config = dict(
    n_layer=14,
    n_kv_head=1,
    activation='swiglu',
    norm_eps=1e-05,
    positions='rope',
    rope_base=23800.0,
    rope_fraction=1.0,
    bias='all',
    parallel_block=False,
    lr_mult_qkv=0.5,
    lr_head=0.00638,
    grad_clip=0.5,
    schedule='wsd',
    seq_len=512,
)
Each number is 128 + 24 x the weight over its row's rms, rounded and kept within 0 to 255. Layers, rows and columns count from 0. Numbers have three digits each. The size before them is the row's rms in percent of the matrix's.

# up: layer 8 MLP up, 128x96, rms 0.143, rows 81-126, columns 0-95
# down: layer 8 MLP down (transposed), 128x96, rms 0.107, rows 81-126, columns 0-95
# gate: layer 8 MLP gate, 128x96, rms 0.147, rows 82-127, columns 0-95
up81 102:105137136122120136136148158156134141162137091121153143153119118139114083118122170140130121162122076142080102153131116121103126118112136123097087114113134159126110111127120171154131117116122149193125090087121085123129131097143128157110103100152141106150169175072152132130084115118114132089
down81 103:114137142122171098133127108144113153146110141148123129165119114125122179169151146152149133116093122158145143124160136168132143147132134178139140124102112117129153133164119085134137115126090114137096134104106123150137124153089092114142131084099110083097127163167064107133169108130111079103
gate82 091:150130130107131083125144102143144101220119124141158152142104124139170062120111157133158152140144116112143143124127135100139125163160107125155119167158122148134099139172156142101120154144091104122132150122124087122133114115154138133100086158133161098134084136125136115153164149122142133121
up82 103:130116159131148139087127136133121098161161118175133134162127079106175104109142162115131134142109130122140133080128082125099099112147173152125118149172171124111125088090121140145130177133141131134147111124094140135141101161124095113087135145116100123144123116157088136158167107148153168116
down82 099:130171128133147178109117164168107096183166136125154159146150114138109100106145146157153082115115134138170138115122106126121144124162168117130112132163181152133155074083118118107107151149136128101119093115133152151139062148159128141138126136133136119152094119134132149111127126112116158129
gate83 092:187157130100096094128131136143150137157130171095080141119136106123164088115151117128115122135123150152063130082137095118121140128147119090123105161124106156121114105133096095138118144122170117103095115144136122123113122112161094094139143168145115107195148110109146127132108154114139138100
up83 093:176082137124084117106150118163080084101121148124117150122099123093122133100149118143150152145099105185121132135102116098107125150108119092169138150124127128157122156154123154145099115125125141119144097120167140104131135070146150120113110106141138146128101116119136079144172087133148111171
down83 094:136141138120104105135089124131100177145095097096145149127159110100135121085101135130115139162076114155111149155126097154091124118105113152175108149146124170102151106114145113135110156119146126094119106138080098136115118139133087123142150150099118116114156136184095157125083120132113095096
gate84 092:148136129103140105178190177181174117141133137105105148168074104121130113145122093104154167160157133146117152108124139141146124135102151117107141154131155127115108091162132129125152114155133143105129129134127119089144124136174140090130120157134187128146124130102140188134128132135111113139
up84 107:131131146125148113145148126186148121125131139123154127143144103147122163119127161152169086121157170111121151163109162155160136166098144115132146109104126133126133124174143152097112132066139060131130142104145148142139142143088159174169117120103124111087143114150126129135080139146119158134
down84 108:120079124173140092141127150148157148126157128148132131128108127136110144131138118136144148147161161110175108072117150121117083135129119115107161123140104108066162095160175123156156160156105095153122154106154118130100157116112152131101111128089122119116142125122168163142170132122099156140
gate85 095:134142124120143136158138120122117151169108145125113151178100108133110131112103085120125104131174139137109145111163143156119050122131133104141157103119118150124129150150149083104119152153130161120125127109105189153143077099094114113191110135131139105120168161118153120121141107093144126143
up85 100:133113161120134096099123144147129120106125106140162133127150131168131152114075087149110118105131190113183116163102149144158114123144151171155133122129126147095129150133114124126117119120155160111107127168137136167131163156096077139152178131162122121164163121117134124101172126159140150153
down85 100:168125150119122119111082176126158135137118173125125115158117111086127094175118108131147080131111120112112092048098121103134128132157115113134138132129120132166144146119130165129133163149119128093104113135130145134109134100145183123124109106133155144126165122111189127175111167138132135119
gate86 103:146149169107112084119117163150140127106119099132137122119081115138069126102132133152139111129154132098134180118134134132110097049100140135102145163124123141138152146099111122122119089127149128142111123110138096177149142137105060137150080136132156136094148102143127121127166156143123121118
up86 096:168080125112130120138135136087084149155133145144136137119143146111123154142139085123128171109158120109135103157103149101135113120129098078112146119122150115147080081101160120115094113104106111100124130164124101146117137083119097134164152081134147128114148131084151087150155116115082139103
down86 097:133157148101140166108158132144151148149135137101105146160100151130130154117112088124178151128104122131171120115122114120081114090149155101124092070117105123105105120129094149167133143134108153083128117138131111125113144091119134092138123137086139147118150079098134102137139171112067115110
gate87 088:168137107115098106145165140162112127119105111160127097110100146142070076203127142140131143151133111116128138139109112128128131132122121140134165148128131134129128093176121148127108158118144088124152128140129107106146147159113126093119129188112182126150146107092153105169128130168103133162
up87 103:160125112155140092115171152130145130144126106122123148137127147142077105104127110102148089165090130131146108105155096117094150125118156089127110133136136134084094131124125084124118105146139185132162124128110134152131080125119094107133063127107079143154149137084133111078113137133141151146
down87 102:143133158152121149140138143175113147170082101105108149124133132105140150101094124128134083147088150151170086141133081124155149123131084099127161149153111129159122099110118138140119129152121144139152106162148168101139138115143111135110093167191096146154136125120133134081113148159141136149
gate88 102:136175166109140149109126153136077115151140159108082149122128143145065145147144177114138146135124131112135127079106160143154106124122131155088161145142154157131173126151108162103128175125125107129105128135119103110120131089136138095129110102166106116176136124126101114088139155098156136123
up88 102:122106153139129142091150126116169099159151122076108103103157151121086145095123109124207136155087138126164120117123136082114144105111104131151128090105102131138111103161101159136127116125136103113129141135104101124083107135140127144153099093131162132135136158147120090084118104150092150131
down88 101:107119152109139178144133138109146139143123150159123138165117137142141138147084104170125139085116126104122095132078156120120173159107115142109083073132086116082121165085109166133122146119134084173111156100128117107135109117152129106118124147122149128085125113158143131126108082136131138154
gate89 102:140129139117164157113135132125149158147169149108139114104123130127120115114135117162118109126110141136098141093189152098144117141115110114154164122167143178116131068131112098139119150197155142089127095164122117123141132100086136096155088098137125160110130092100104167120134140117109118152
up89 100:097136131081106100153143092126116133142141106119173116125166111134113096109116140146091129123143096117102140140138116154177155157094139144112111117136159161103157122116151100124096157110132138143133102176135179162155122187134091117122114161133121152105155091087168112101137133164128138129
down89 102:120086132165095103178099138135122123103154133101115100102117133113134060154103156140114102171108098125107156157141115127164111117121127129111137143133173069117159108131095104107132142123151128127128132163097148117109083181132128095147145105143136113152137136109099128093096134093120157111
gate90 100:138114137162125135149152143130169142159128107096120144157127100133127172119067128122095138071177157095164122074148144146150128144109127113103115142154151132139113062094118120106136124109127112133126140126103057119108153140159108087128146109150123110156147125087114126140132135124154142119
up90 097:118121133126137115116118126097128145116136096128179144141124131149094169119106152117162072131106144122119095111099107138139161118106136148120135164109145088077120119141105132103136162169126137126145145163091121186120149151166109164102075135116118157068096106140129097153123099112133122141
down90 099:102109109137146132085098131134091106124152106079089128158152138114119117134145121124147102148100138179123118163123130144148151094138116152169140159121119135135157129151157130156098112094131121101153151143115128136142139170161136143134155108070135159099130118139086144100197082162132111118
gate91 098:168147135120139143141148130100115112106143110148117134122106104140168129147169104105095109111104131098136179077083093136172132111094111155130123126105125109129166126150178140114114131109146132122134107149095168170140155170107164123152124146134112067159141124094137122110123093112117136091
up91 099:102132105109124130154136184115136146101094102162160101087105078134157115107125115106110129156139094169158120161138105119113126112132135100123112123077136123137146127168165143150113136113169154112106155180135119154143155134106147136164134122102136080102171114119125096121136098146126142174
down91 097:105141125116155113135171132148137120131129152152138088162080131127139121132127117162138154140093130134140117117151103071124101105146108147121109115131117136049112112093185123134091146115070110122112105149110122128145106152112103137189103087105117154136090159110133125107147160120133142124
gate92 119:134165153124101172120115122134133115165065123110144150146138135161145138095134167131141151133137162114135138099119100124111116131145103151169136157119100116132179087138180137147070139145119119114136122136103117179111105127142092099128104123154143132118158117091116094127139077099146095161
up92 103:125145094132103143136123160098138169106136135136130116138139101146077145144185147132095107134124114163122127111127158170145152119126120099106122115163158158135140107117071160122076161121128113125110146151101130141105120163157144133153074121088132133145170154155098111119092142164088147133
down92 106:112152085121121119156122148084113109156134157109113120128163167139159085155167138144128130124183143097136129103083149133176144122143101137114136134118168098103066131127123160122111095091119180131113133130123148149158124129105104112117107128130134134147128108121109109106121096126140204135
gate93 098:130122126081095102111137156116133153126145129133113152120106136140135092134191108133149152162139124170151144057146097131131156090117090137150128123096100131110117134110165144122079142158087120144120134140111131107138132157082125096156153085157115115101105121107101101136159116137168110149
up93 103:074166122123129083131119120147145129154112118084085117173122125097141124158132134141113145134139103103120147117151094140130122149132101170111152090151142140122160163099174117108126095137112162102096121114139178126126063129133099126106125122143139149139136104125138071104097149126120103081
down93 101:111123125109162167123143142116103154162133136140153092105145158087110095132089148093097119145147148122171155148126147122133169139172148126131167192134132103127136124141121123116136095115085144120141147131112151157122151134174111131135122142121126100113111122128078153171079164138097162161
gate94 105:136110107163128140135172129135106134091116099116166090140127100134050128119149131118149107111135140158126154107150087115167147128115096077118160115132130132174130113132148098096118105159164149127137146123119135162153129126080143150122134130127133113095127165142107153140176082139106171116
up94 103:091147130120146165088127106137101102102126123096105113118132133083101144152120113080142084168093107155087147107129124110109146112130130152133139124132145151120118105112141108132083137125129160112162106140125147161098098117087118143147143148126152090143177135171119106098137168109137076082
down94 108:126130127128137125102146149124118121137142126168113109115144125079121135166078163124116136131092140137115165147108134153120137133125109129150111164124125142089115183134147116166155114125153143159145115158138097143146107147121087129148147111192116107145105148155036109163156115131113152160
gate95 099:108145148102107136152141091146112140145079140134098124130115143098105116130117179092138166129114141089133134143167128116139126129094101092143119129177122118138148156102134147122143119127141164180159147104114136108162151149124085132117112085127154094110113112118078105117184138138188119117
up95 097:122132147134126098103119128146098137125145162103099135099110101161196119116123133114146145087106139146122130144103073144148130118134140127140118113086128128111102159155131147130101164157131175114131138156102128148157135143109091147129118088154145100120144100163161124140062147083126183112
down95 103:160174120152117156103163151123141134161141118125162131160134139101141157126168106091181118120146124097079118100171170123136127130140113130122115119116152120178105112139112134115141150120117115126138136132145150116070111135159138128170163121072135161130156110183163119130108089137123102134
gate96 095:090121123118129124104127093180138131145139062122122129173137136148124130145156120121111079149124105107081090139108109133128094157107108095131155166136085135120120112164155105127130143109122132188164157131151149107130111092120162127099121104150133122109125150112131123073133150174137105157
up96 092:113113121169158146134140117109091125108163132104122139160127098130133120076088120140118109141138129139171139123121092170151157082134128141128107100131108155129111125118122072123102102135123159123093130161198148091130107131128136126150106125141107150131104156161113175140186174118113144109
down96 093:153136141142133121111136134128135130110129136135154107133121136096134154151124129110165161097125111159152135177107155110109140110054159155137111132076163133109137164076137172168142131158183129125136079162136091137138165165146116144138113114088131101123084118144126136132120129098140150123
gate97 095:130124160171139110108127138113147139107148093118126132106136095115121104124086118186118129139108149123142137152118132152151145182133099193124111129110123111117169107136149153118110119132110124120107124095100137135171085148147183136108110081146097124112175180118116148125138145090114172122
up97 095:119155117079139122130108149096147109109091146123141113153114126142131146127119126133148113073147176164118166159106144124084092135138123105110161136132106154180102155127151110173121108174149145120159116093148121106098126137082154122149132115112140182140113126170130107147173145150147137110
down97 093:113170130130149177097140137092156176117151147068121121144137135130137141134139120126168125105117160136112104079133143127100138130171119127070126138153155121150135136124111127133108088150144119127156130114119102098137039097133142121138130152129117140113175121178108125138155131105100139153
gate98 104:157116125129126150145138137137094110102127182148106126164091091131084122151093144173158093113162181153105126107126129148161129132109158140114160097110138144091141087156169114135135122112113180136134163125113097112144122171145165124101149117121120149113141122124102136091106126103123172149
up98 101:142099122128092141139125081139152107117118135188156102127130119123130167120144101092111115123161132147171128107151109093147124156087155119178123119119126156130151147098083114106183152103145133153088129123139140138137120093153081140166125093137137114117125161134100160147143087151134110162
down98 109:134117132111138110103107136087133102162110119145154140107139129117129116166144122139129086134110094089173147142130131149078100149128125137151102158146121111231118143121102150113126154145156141095089130122106156138119132122123108142167096129202117095114121131158114113118133122138159122123
gate99 098:152097134091136108125138144088147111102120116146126133140124120130136139100087110113095166165152137167137148144135115110165123133182127136149165097143130096190126126112131131111108111159139129109084194146156131077119148147119119091142096144141122111166137110122148088161139143110170124148
up99 099:135147169130138135162119088130056093136147088129129116126098128139111132127144117113079138098141091111101089102107097151135135106117136146154109105111122151132107177174157136065121129178115136087096135122125144156119116112160153110141130124114119106123126155096143136105123119100122130182
down99 100:179139117164125121163125158143154144139100170075125115148137160119104110137155151122137153144144171108103112101194088138101093107136159108108123150141135135124117133117132134111104144124134108109169130094124118133154073086156105126172105093106138164113100101152134100132142153136114124142
gate100 101:155147178111095102109145153135115157132121098149167117119158168169130104160116145155068156151136100111118163095128121142152118085093103115114105128140107100188103132119128135099106123141132095121104102138113134146140165189126128106108115122162145128125159113086118136133144155117109135107
up100 103:140149175124126149130143158110115085143178117143167112123108137127188099136153144148126156139129090131093099095130140160118137108092137143132114133115178140115164160099156079118111129141161111175100121165118097148173100163096137161139143141152135127136130118134145115126095095105131108114
down100 102:119110154120143183129106091123123096074136161135122133169146119085112110120116132136120109125102133115121148133124146114099089156168147128115075120136137119149114133106124087180134110143135085144178137117116098130084119141114141141124124118082095148157078125113116122124065154106133105112
gate101 100:154106148155137114126150102110166115157127132174126154150128120160146110127105133133114132180114141130152145127156103119164107118127124151142107133170092105108116129101115141140137097148111120117100111172159139135128112139109134096135073121198148137094165112106150162171152132192124160142
up101 098:110122134108143085113111137126141127136116151142132178120158150120126115130166161099092145070159152103141109058161133119102088145130110089102109151106140147147108099085115113105118069118114097113147184125120132134122111089121126135113112120130081131110115147137120148128104111126169142152
down101 094:145143121135153120129128104118145118082096143133172082115171149156117095142068176168134140119132094141118116122131121151095116123110107167117109143108089147126132145146101105117105105126107102128113171094143151090147113136104126124163135169165169129150116096093121112123160146087108148144
gate102 101:184127131132113104141125164106165103115129103152126146160123140121096126135099108085140184144100100078110145145118099161145134115100132127098102145132123186141113144141100139104123165097109122128130165115155135145130156155160101150145101118165109119125169139115123125120147159135179096086
up102 105:141158126125106128129145135125156125087135175135111153114119130178145083117181157123146135145144170079115141147099134125160110163120095163130101146149107127137141141133110136121134107154137154208135145151151158099157138105103155146162077149089130136135138143113127089101162134129136123138
down102 101:115084105148158133150129140118179163094104129134167105110124110146157166120124132101129110118162146137130164088114123162118159169137096125161171136156155127124114152101125120133133107157102108131147147081115143170131078103145132112115113163164123120088155110117149088161119134173134129111
gate103 104:135152101170098086152147102121144131121127078102115112118119114139110129135112147109114095128111163132142128118154121098125136121161161180137111128134095121142085147126124147098125124132117123162176093111133119154183166126147164126125107177139134080120125123095122116065117090113112088099
up103 098:141137141098100107164137128088109122119175112134114133134119126145124152159120089118164164138127136141120130136121144154082134100154124142173135081092148124134147106165093124137086117147144109131089122124136094104149111133110149187094159103178084150092102129149123105110134133128144099174
down103 101:135111113149095136141103151113119091122115102113146132122096134106108102131126142104094138108054126130102115098153107112111086130143115145116105151092143074116142125118078127125115095112118103160147120103187100132115118121126136088160135124131120100138142124113095099135132205104154101154
gate104 098:136101124125105110134123185126095143105121131135116129167145130116107116155141171131122102115133148135111126125145131099150116118124089127148134169143104154179095174157147146149109114128122073142101168156145176106186186110117144116125139120105153096089165121126118119106109147096142162130
up104 102:141121120110138160106098148095155092108121123142067157143149137174150113123157125105128167106139131123144146118115109128090166158127144131127161123148155124141130116174111113134134177106137125097195114116135181106117118135116138137156116141133127090176096134137109111092097104161090139095
down104 100:157120124124137179128137117121133134151144140128100170139138124134153080138156142126125123130129154108091158172144118123146130135157125201122140125151136119140138150133130079157110100147093102096156151088098154082181143150171158157108104166107127143108170126116135121135100125098159116118
gate105 105:185105130137169121185131095136095125163117107119121143097187122128139120141098132147105167115152183124113104131176163114130115140147126135131176170166111091123141112156163144116149105089125134143093148120080124149127154140123115110124130121139102138127125129133146154096143148138095163127
up105 097:146087142131142117151141152137123170099174125151086144098148147103129161090134092131110134153164093142110121154139157105117143106090079108099157128108114120134125125097114140137140111109127110144143099093104156140154159096125115131140159128157143092105094148107113099094124116203156120137
down105 104:143121128136137142110149157131137107141084135143100136116134146137146138121160118132123147125126186100153135130095128134123137107109113102141155109184099140149106099115161163126160185097152125132154183136118142087135138135141124159149158155196082124141121106095090133097145154175135120147
gate106 093:147154126132104160144165142124135118189110152126136130120103149156121112166133087094089146108109120140146140175154108119123116142095114120190105123130110122145133100125215091154139137129116130097161176121131126146103123094115126123155132125121140093156152119096126096112144127141119095160
up106 097:142119151138128084097137151127110102151101112079122175138149130093168118132113094132112135136126128141131139137135123126096101116093137100136150162125153086096122118096122136087142096103118105161099095132180133156122118156143065159136121157139112114173137140099106110119155089133176105105
down106 097:099126116135110125123128138141139080085136120114128107154129107110091075114161122150132104169099169159139115107143179130119114137116115159097147165108148124086112117070091127103139144114111116105151074155148149135084144146163101095113141119100132163100138136133118125171118161140144122132
gate107 102:142167172136151124139118119099147139142099131093139153094151100157123119110096155130102185114137153126123130134166081060112118128140153192138095138150108126166148163134111145109151119109149144124114125166106125184136125169123143119146129094137123108126151155109121139122116090138088114138
up107 094:115114150120114105145131128153113152103105093138134116088114131145138161083130090164101137133161112162132128104140131150126116138103148132148135117088117154139114167155113138120084107132157113092094137162140120094173114098152186127162138134134108124088148121137211136163132111110126097118
down107 100:121114121120134099118133105165138102167113157152148130144121142130155094099113064109154124112110148097130108097128138160124164125123119083097150102139148094110108116120134104158147105181100132113122120096148122142147143092156084100082142144111131101173134121133113156180110162103143106101
gate108 106:120100162102082122159097141116170146179113100162109140147153152143100145111122174159152164157167116080116156104127149161078100149104091116108135125144139137129114116117110089107076148125132119139145118164089133133130106135157138139162145113138113114109094109116108123132124137103170123120
up108 095:141145127149149180140124180099107132122111130156169136139097138124160145144117080074106093124109100127123135133095128159130104110150138093137109101164121125156079142114154157145140157132136110133088100104161152129164107129145137139145133132145109140112134157146169100158170073134157103130
down108 095:124125111135149137145151122099142144114130144136111138143140132120140136169092135160120109136130136143141109144123114157132139120138135126132126113119096129076119116121127090083144176139086127151141085093101177097151145129141182154151150095156155153146139120153184107132029117132117122130
gate109 089:182123118141120118099152081160106143171116167125151152129143109138155158144131108088150134124116123117126122094144152119107141136129151115151136147100114151088134133161115178126131149121131119087115107161129145182154125096121141164131110101136155087140107151137106118100104063169126081131
up109 090:137130068124148119118156149183119123133152146145122146150116149140133137152120090124154136140159129174153148173117162151156144157150147131129077115106100143127081118137132143128114102162118095114129103139119113125136082093146103177142155135157121153105083158128120128147153130082107108173
down109 092:102147142132164150106156110153152095114184158145089124130130106153102151118134120119134125121091129109132146114140083151121179101156134143116099095118119173122124116086131149129129119152134143122099154118119115162163166128144129137097134112095142089111076108114179105100159155153171148149
gate110 095:110138146143132126120147147113114129125116111202208148113116097187124131124153085130191123095096126153115142144133112142138137131121131150117116127140129114110144144113125195136134095154176110084137120119114119153107155112164106106103116132106134098149114179157124132129132132145146119135
up110 095:130103149156097121128105154166107066111154078118119106115115153149127114113129124181134140127129078099134093159107125118146168109108155158108127136113137172133118097149106143183113130132101138124189094144109158099132141123114104132118112118079111113107145156102115152120145119161099119139
down110 099:136083119131137141153137101130137145138075184133122112142181138089117128166087117085130149151103161131109110152172129084137121155141137127138123128134131113086139135072142137139129154131106125127106136189178108170135089104145158117099120119157120125135141113124142162134137155126172120128
gate111 091:137139127130104152169160140117125158169110150105170096151078148107108175114105135117125107179132122104144098121158126134140149111092099139135105118148106150097128102091128093095093096143126126119083123135082109136129134152164120118106102113102098129147177104088117158124108136088126122108
up111 100:132129122113127126155122137142091137138157113130128122094098150133106137158148111153121166102082159154136140177135126129118128175102197144113136169099130118167152109138190161125112081100135134156155135171109119150134120144150179138088134134108132130139132108150173127100156147112127152134
down111 093:128122134140169125165142133101148101086144117182145119113120141111105123152092123159134087108156124070127083126123073175129133163111133150094099131086142111111096123110109097142151116131149120114146100139160109126115165151107111111085152124185114136142137109094131135152131157118104130110
gate112 092:142124142123103102105128136096147165101142141130122145133097151126168131117122138165095138131091069148129121102142174088144124114085115108109141074128118167165116139139162137119134159165171123106107154124118139124116129097136168122124158062166154125117103109105147132150098120088151138134
up112 100:116143168128075148110124139170097132105128159124117177117144113097156161118120109088136173121133156146127100124131130139143126154130156110083167152103095139130101158128151103136106078122147149122154120107116146122133127120150122173159174112115180073114125128120136142139169123169118153143
down112 102:130136096156154142146130138145108083140138097129145125115061097149145147139145148129111126087111135174088105129130156106147115174186117093127100123107127103138134132133127186133144093134162156139132125104144122136129088147126129115116112102081122123124132174179192121116111128150130128124
gate113 097:138154136159124101096118153175154136100116126120124130109108105152103103174166150102123096141142171122130136142115090129129096132110145142135135174142062146134110135138126161142113132134107110117143172151099115052115114173102111114112123129123135131146112115131115123145136136141129213133
up113 102:151143124109093153152164139111077143150128113085159182113149130179117115114141119150148157085129137092166117140164140132124132169082058091126177122179178143134118119145108136126143154135146163148138148132114166126137145111135111125121139128110137124114118154127121102126101123121118136111
down113 096:137112103119134117093159133172110160114122098091075115112119133165118185161148113153127128129098124159095122134112136128118177132141145180103132117156082095145138119114123094134112116159112157127124130118100132110119156146109112116085105124096113147134165063155142124106161125118088118150
gate114 099:065103146113097150136141118128126134121118144116125148115105111133141110136113155167146104116152143124142086135137130151180157123122146134143135106159113156143121112147153112142090135105158163117137136115077184118100155097144139161123111118149135105103115125163077104089148138093150199150
up114 103:146137185105117120153089124136093128062108089152097134084143126156146133093129075149207126153098095099121144124139155096146113085129136119092105137146138153103090131170111149143153124120097145119105134115143132120146137143116103136146105117127135135141131160143133143163137112122106116138
down114 100:131129100121123147124148128137168121128113170159186146147098104112107135159108161166118092133104126119122134147076135118156105152117141097146147110123161092143138100139097102120142128180118073163111147145108140152086121127134131137154121115126161085144098171140114146136095121082158114153
gate115 106:135151126140107071153131160129114112134119133148126148163127118140084089158148174134129124104130149138093119109160100076103127137122083149107153127122109125126157166141134162133090096169099134124117132078082113143109133108127107116130071099111131081108133106106134097085136152110143123114
up115 104:108144118153120113108100114142132133133114100120094133075141108144127125132100165155098092108198147127122130121118117117188131103150128150140156177110085178113153144123103091167122134132152156166140149128120140115109112122165133134114119120142084150149120082130139117152137173152137112170
down115 108:130112143152141147129139131110141114124069129110099110123150122064132126138120147151088082111142188137125129141135113086134102125104156115138151108119124156130125095160118108165136148113102114119090167121126159122067120137153123112161110179119122117132093072142120131120129160162174135137
gate116 110:159170128122124121139136155088171157141081094069129158169127098136103113103125070137141130145095137112119170100127139105131108128150124153136113146148099118195155133128110151122143088109137142105119122117157125150111093137100113138095113116176172134142135097127131114095098131137114115118
up116 108:113131165143122146092141126145133095116128157126154155110137165139158128121128117157135130086113135107198125120103111157128112139122180149079113140118117138140139118105084103131116115123102130119178128134137180099153074119106137123162160170154157095132144128141119102162171173136137121144
down116 108:126139153143088129078132109129121127118151129117184110172108131119112146155086122102085076144151163141160125153125135083156135122140194103126112135151147132129099142142099125111142131157083135133123121102126143132134155126148154112149153171068128094149095079110134123135117110121120139149
gate117 106:128110133142127152086127178152115136129132129156163130160161143118130139139093129110156131092151148112108101103162146127132077150127130135109176160149091130167101149135138147114153180130143125115136172083108125092099156126124178143104124146161148107146122124081102086166141145124124138103
up117 101:109124137106125147101155123142143125103093116135174119130167122136098109172121133124109147126140107130151102117101130089134163124162107140105104098169126112171116109089187123113125134107101108113089167105095149144130139109147119186081135119118101137074152108080132121147137163138111122109
down117 102:116124166162147141148116170166139121149133110150159171123157157153113153133148092123104152131137105127184131091127131134157099130138114079136170142141143076140147107137154163141115173137124166135126132108161146124137077123099151121140112167138129130094106109104094153147078109110143142122
gate118 088:155121184135158117104098120138123175106126146095117165130116120138122112117150093119138169113099124133110102094131118109135117115129117133139141157118103135108137159166122137110135122111123150171117098159087183137154093136121164139114199123102111079102125103100091132125162135162115148091
up118 088:139150146134146134175122125086141124130116158168141109112139141150144073123102093090149124122123132140129119088072158140150077117130150128153093124167142093092133125156124102131150123109151124091128129163106111143120118155163118111128116142146095119106152145129144120108097038136117120139
down118 087:113129116115147149167136147074105143098115132107167128132116156094062143121140085153119151131154125187103089122158142130133178109131109133147135145145129119124111121137113091137107104141132160161114156160159149184117145086114134126132142140139135162158145105163150163143132125095119135165
gate119 102:132146156111105158132106134114146126109118133193086111135130114140144096129127137127117138128130140146107172113127122113082127117096183092111102159154104083165130139138107139112190125137165122212139129102116119118124159101143086126150107139125133114162118117132087159115123109130126124160
up119 095:112159173109097114152133141131132117128108134130163105109111095125154142156133105112072157107114125119116106131151072134105087107097103120118084120109160136106125109109168143104100136131150115146129148131083121088138104152103143104143191113145113125137099143126137092139107149079175145100
down119 098:175164126136109096139137109124110124109112116101136121118134153126138169116144130144139125125164146167154162152113153117169139106135143101169124122130152126141158159146111114141127102101092119153165104146155124134149138094077082129124054128201106147134104133106115143132156086116126119141
gate120 113:143157164162128157110180085117092109152105120143142163138080120166149102118139142135152125118162139108153142109132133121100158149113095170128130213125137134124108165193104127088111140132109133116106148128101112112116099142129123080122123124162129133139140139092138111144117153126109118141
up120 101:128123136139129134097106157097154131096108134103131084133181127153151122093127125109144139098127163123106123144123106138120141118107110129111127118111193142113141180086110110130147138115109178108199104142121125103136127150113119098128153113130179116113122071145126127149172121182118129097
down120 104:142156119113117121137144105127147119183162085130101129110141158155146124210110102152152160106129109105122121126143071159131128138090126122117120100083105123085167116154124123166146084124084103121121115134105147122116146155107126160107121103093126143102139124164160101110149114121119149134
gate121 097:127129140138137138105155087109164156112125091069122114131095076158112150137125121113160102139104132130132152148137083119129103182164117160112133171115117125137124119132148116108094109112112111125141142125131152130104094153144158124150137169153167092097094133127120160120117149072121189129
up121 097:140140122151141139139159117058170125112149109127109142164142144113097139087136112107134131155134108172144157134148115135074129109126130125131154108149091165147098096152147120114200166139113116115132133122143144150145133102131120162112115145109186153130124134135139109157120127200130131092
down121 098:120103150102150049155141098134115149136171100098123124136121119096142150137163109091134129146148060167124140134102110134129129077117105093123173114095111114162122131130141122109115153129127150102099139147141093118155140135086124137144149169111107119113143138106112124143149149136104177161
gate122 106:154100139125156112115129144176164106153121113144110137101126112158132121155157148162122187117128128114117123119170118146171170135120189151134113112137147133122140106161089140141153153138154152099134171149100076150119140152128124130133123113123123157151172121075114153114138103097097098096
up122 106:146134097149155140115147144105152121150127142103119105120137146088133118115127117076097085145109117151164093113161102127115136154130134105117131143099148143094152142094163148113198167142132161126107086092141123117137161131140131089170146149131157140153155098168172153117126112120091152132
down122 103:134109154093153086144124174114098122122141106140112087101164122090106139143123101167074125187094104152168096126090137146147137118119112114127105122128139113117115125152132128125132101108136140139106143151174160110086136110146077117146154113148100115168154136132105162174104140116145106138
gate123 094:139153160146098146130131128137142093147119148117128146132109127140131123078113159171153138145136149120107108099160154118136115151099151190113078166099129178126140173128124100102138107142126142139119171146100081110122144180176122122133115114158104124087136131143123113168118110104122172119
up123 097:132117171156138108126154162119117169127134120127082090149094118120107174115120144116104122154089114144131164150134150144123105114112122131105122170119186102191148102128147110097111097119161093142114098098155121126171115144143094137148155136111156167163131133132109124149127150160098128095
down123 101:122149159110153119103167126146090126109164119101120149136137091115125097136083174136124150086150122140141142143135108108142132104162124098125110105120086106073094134109125103128150137104108141152157119118173137144125101120101121107150107111093164116179167101087130142102112117189132134141
gate124 099:120121126108147166145136096157131163130097129142107167156102124128164063131080095091129108115110148122108121113155150115149158120140133121130108089112115098126108153128191133101108138162114130169142119113144120098171114107112157106152141101185097123096155115103125152116122116157118137163
up124 094:162127134161115097111133174185105124113108132143082140083137125109130142100131120138114075139141112109101164141140120132124121092126137109124132121123117126137136097150105075162164137122147115167155125143190136086158150130121159105124118161135120136152068138114131111118074082137122140120
down124 097:138133123131164141128103125116100114098143154146142159107125160143141128131188111119122121100122101157153146184089161136107149113095090142131126161136125109129121163159167097118116157148117069142114148109154112109175130115117145119168088120147112100131179104112106136188138142111126125139
gate125 103:126165117132151153097144086102128101109084127140119171129125098147127090130156110151123080129146122108124145099132128160114108146149147111112151141161150145113113109125160114054148159130082119135137179082110104145112149144117124135115143145160149153118150140160099092084152114151117126092
up125 102:098119112115156125108147107173120142116117104152159117106193112140128091143137117133151141144137148138140151182153142120118169148122091118092159083125125140110160133127132083094145132122147126125151145151132155132107162134166063154116147130106136110153164141131133159116174142112084123088
down125 104:101129110149125112095141128145123141149147173154084088134174140077117116165088168119119126143113129112114142132146161134165127154082147134123122162143133121083141149171109093177129132158137126149133128106134150126162096131102116131140141121124128121128121087153092161155105110070141108168
gate126 098:106147142119080124121130085134117125117079106107166134124137058112122128141095134126122119129140128136105101137142147131105147130110158136136163147146090105109137112155109170154048129149133113146146151165118147155139158142153141093071096114126131095127151129111104109096131089088128126142
up126 099:169127145115131122125120130134135098120124146127109093138097168146135096170149091184083132105151137164117104142134146138167094130096147145118142147119109100148139112145187127167152106179165154130109114155124098146106147090141118092138144111127102137140111074124146117124166111123085145137
down126 101:092151136149175094127125161177139139120114138122118155137126124159152148185090185155137140144168132114134091134121151121142143134111136153101118121127091104070119138166140144096080150125123129091143106144130163152159163163134113099116140095094155103146111103112127110113145147107116134122
gate127 103:106126115108148169105119114168109142126120125123180142155140165157172148135112114147103121103118148120132138131147114124103100086111149101073153089124150125084100142107154118107138133147111164147170133113113102159086123077127088084139132104155140133102103124129094125129161138125132138181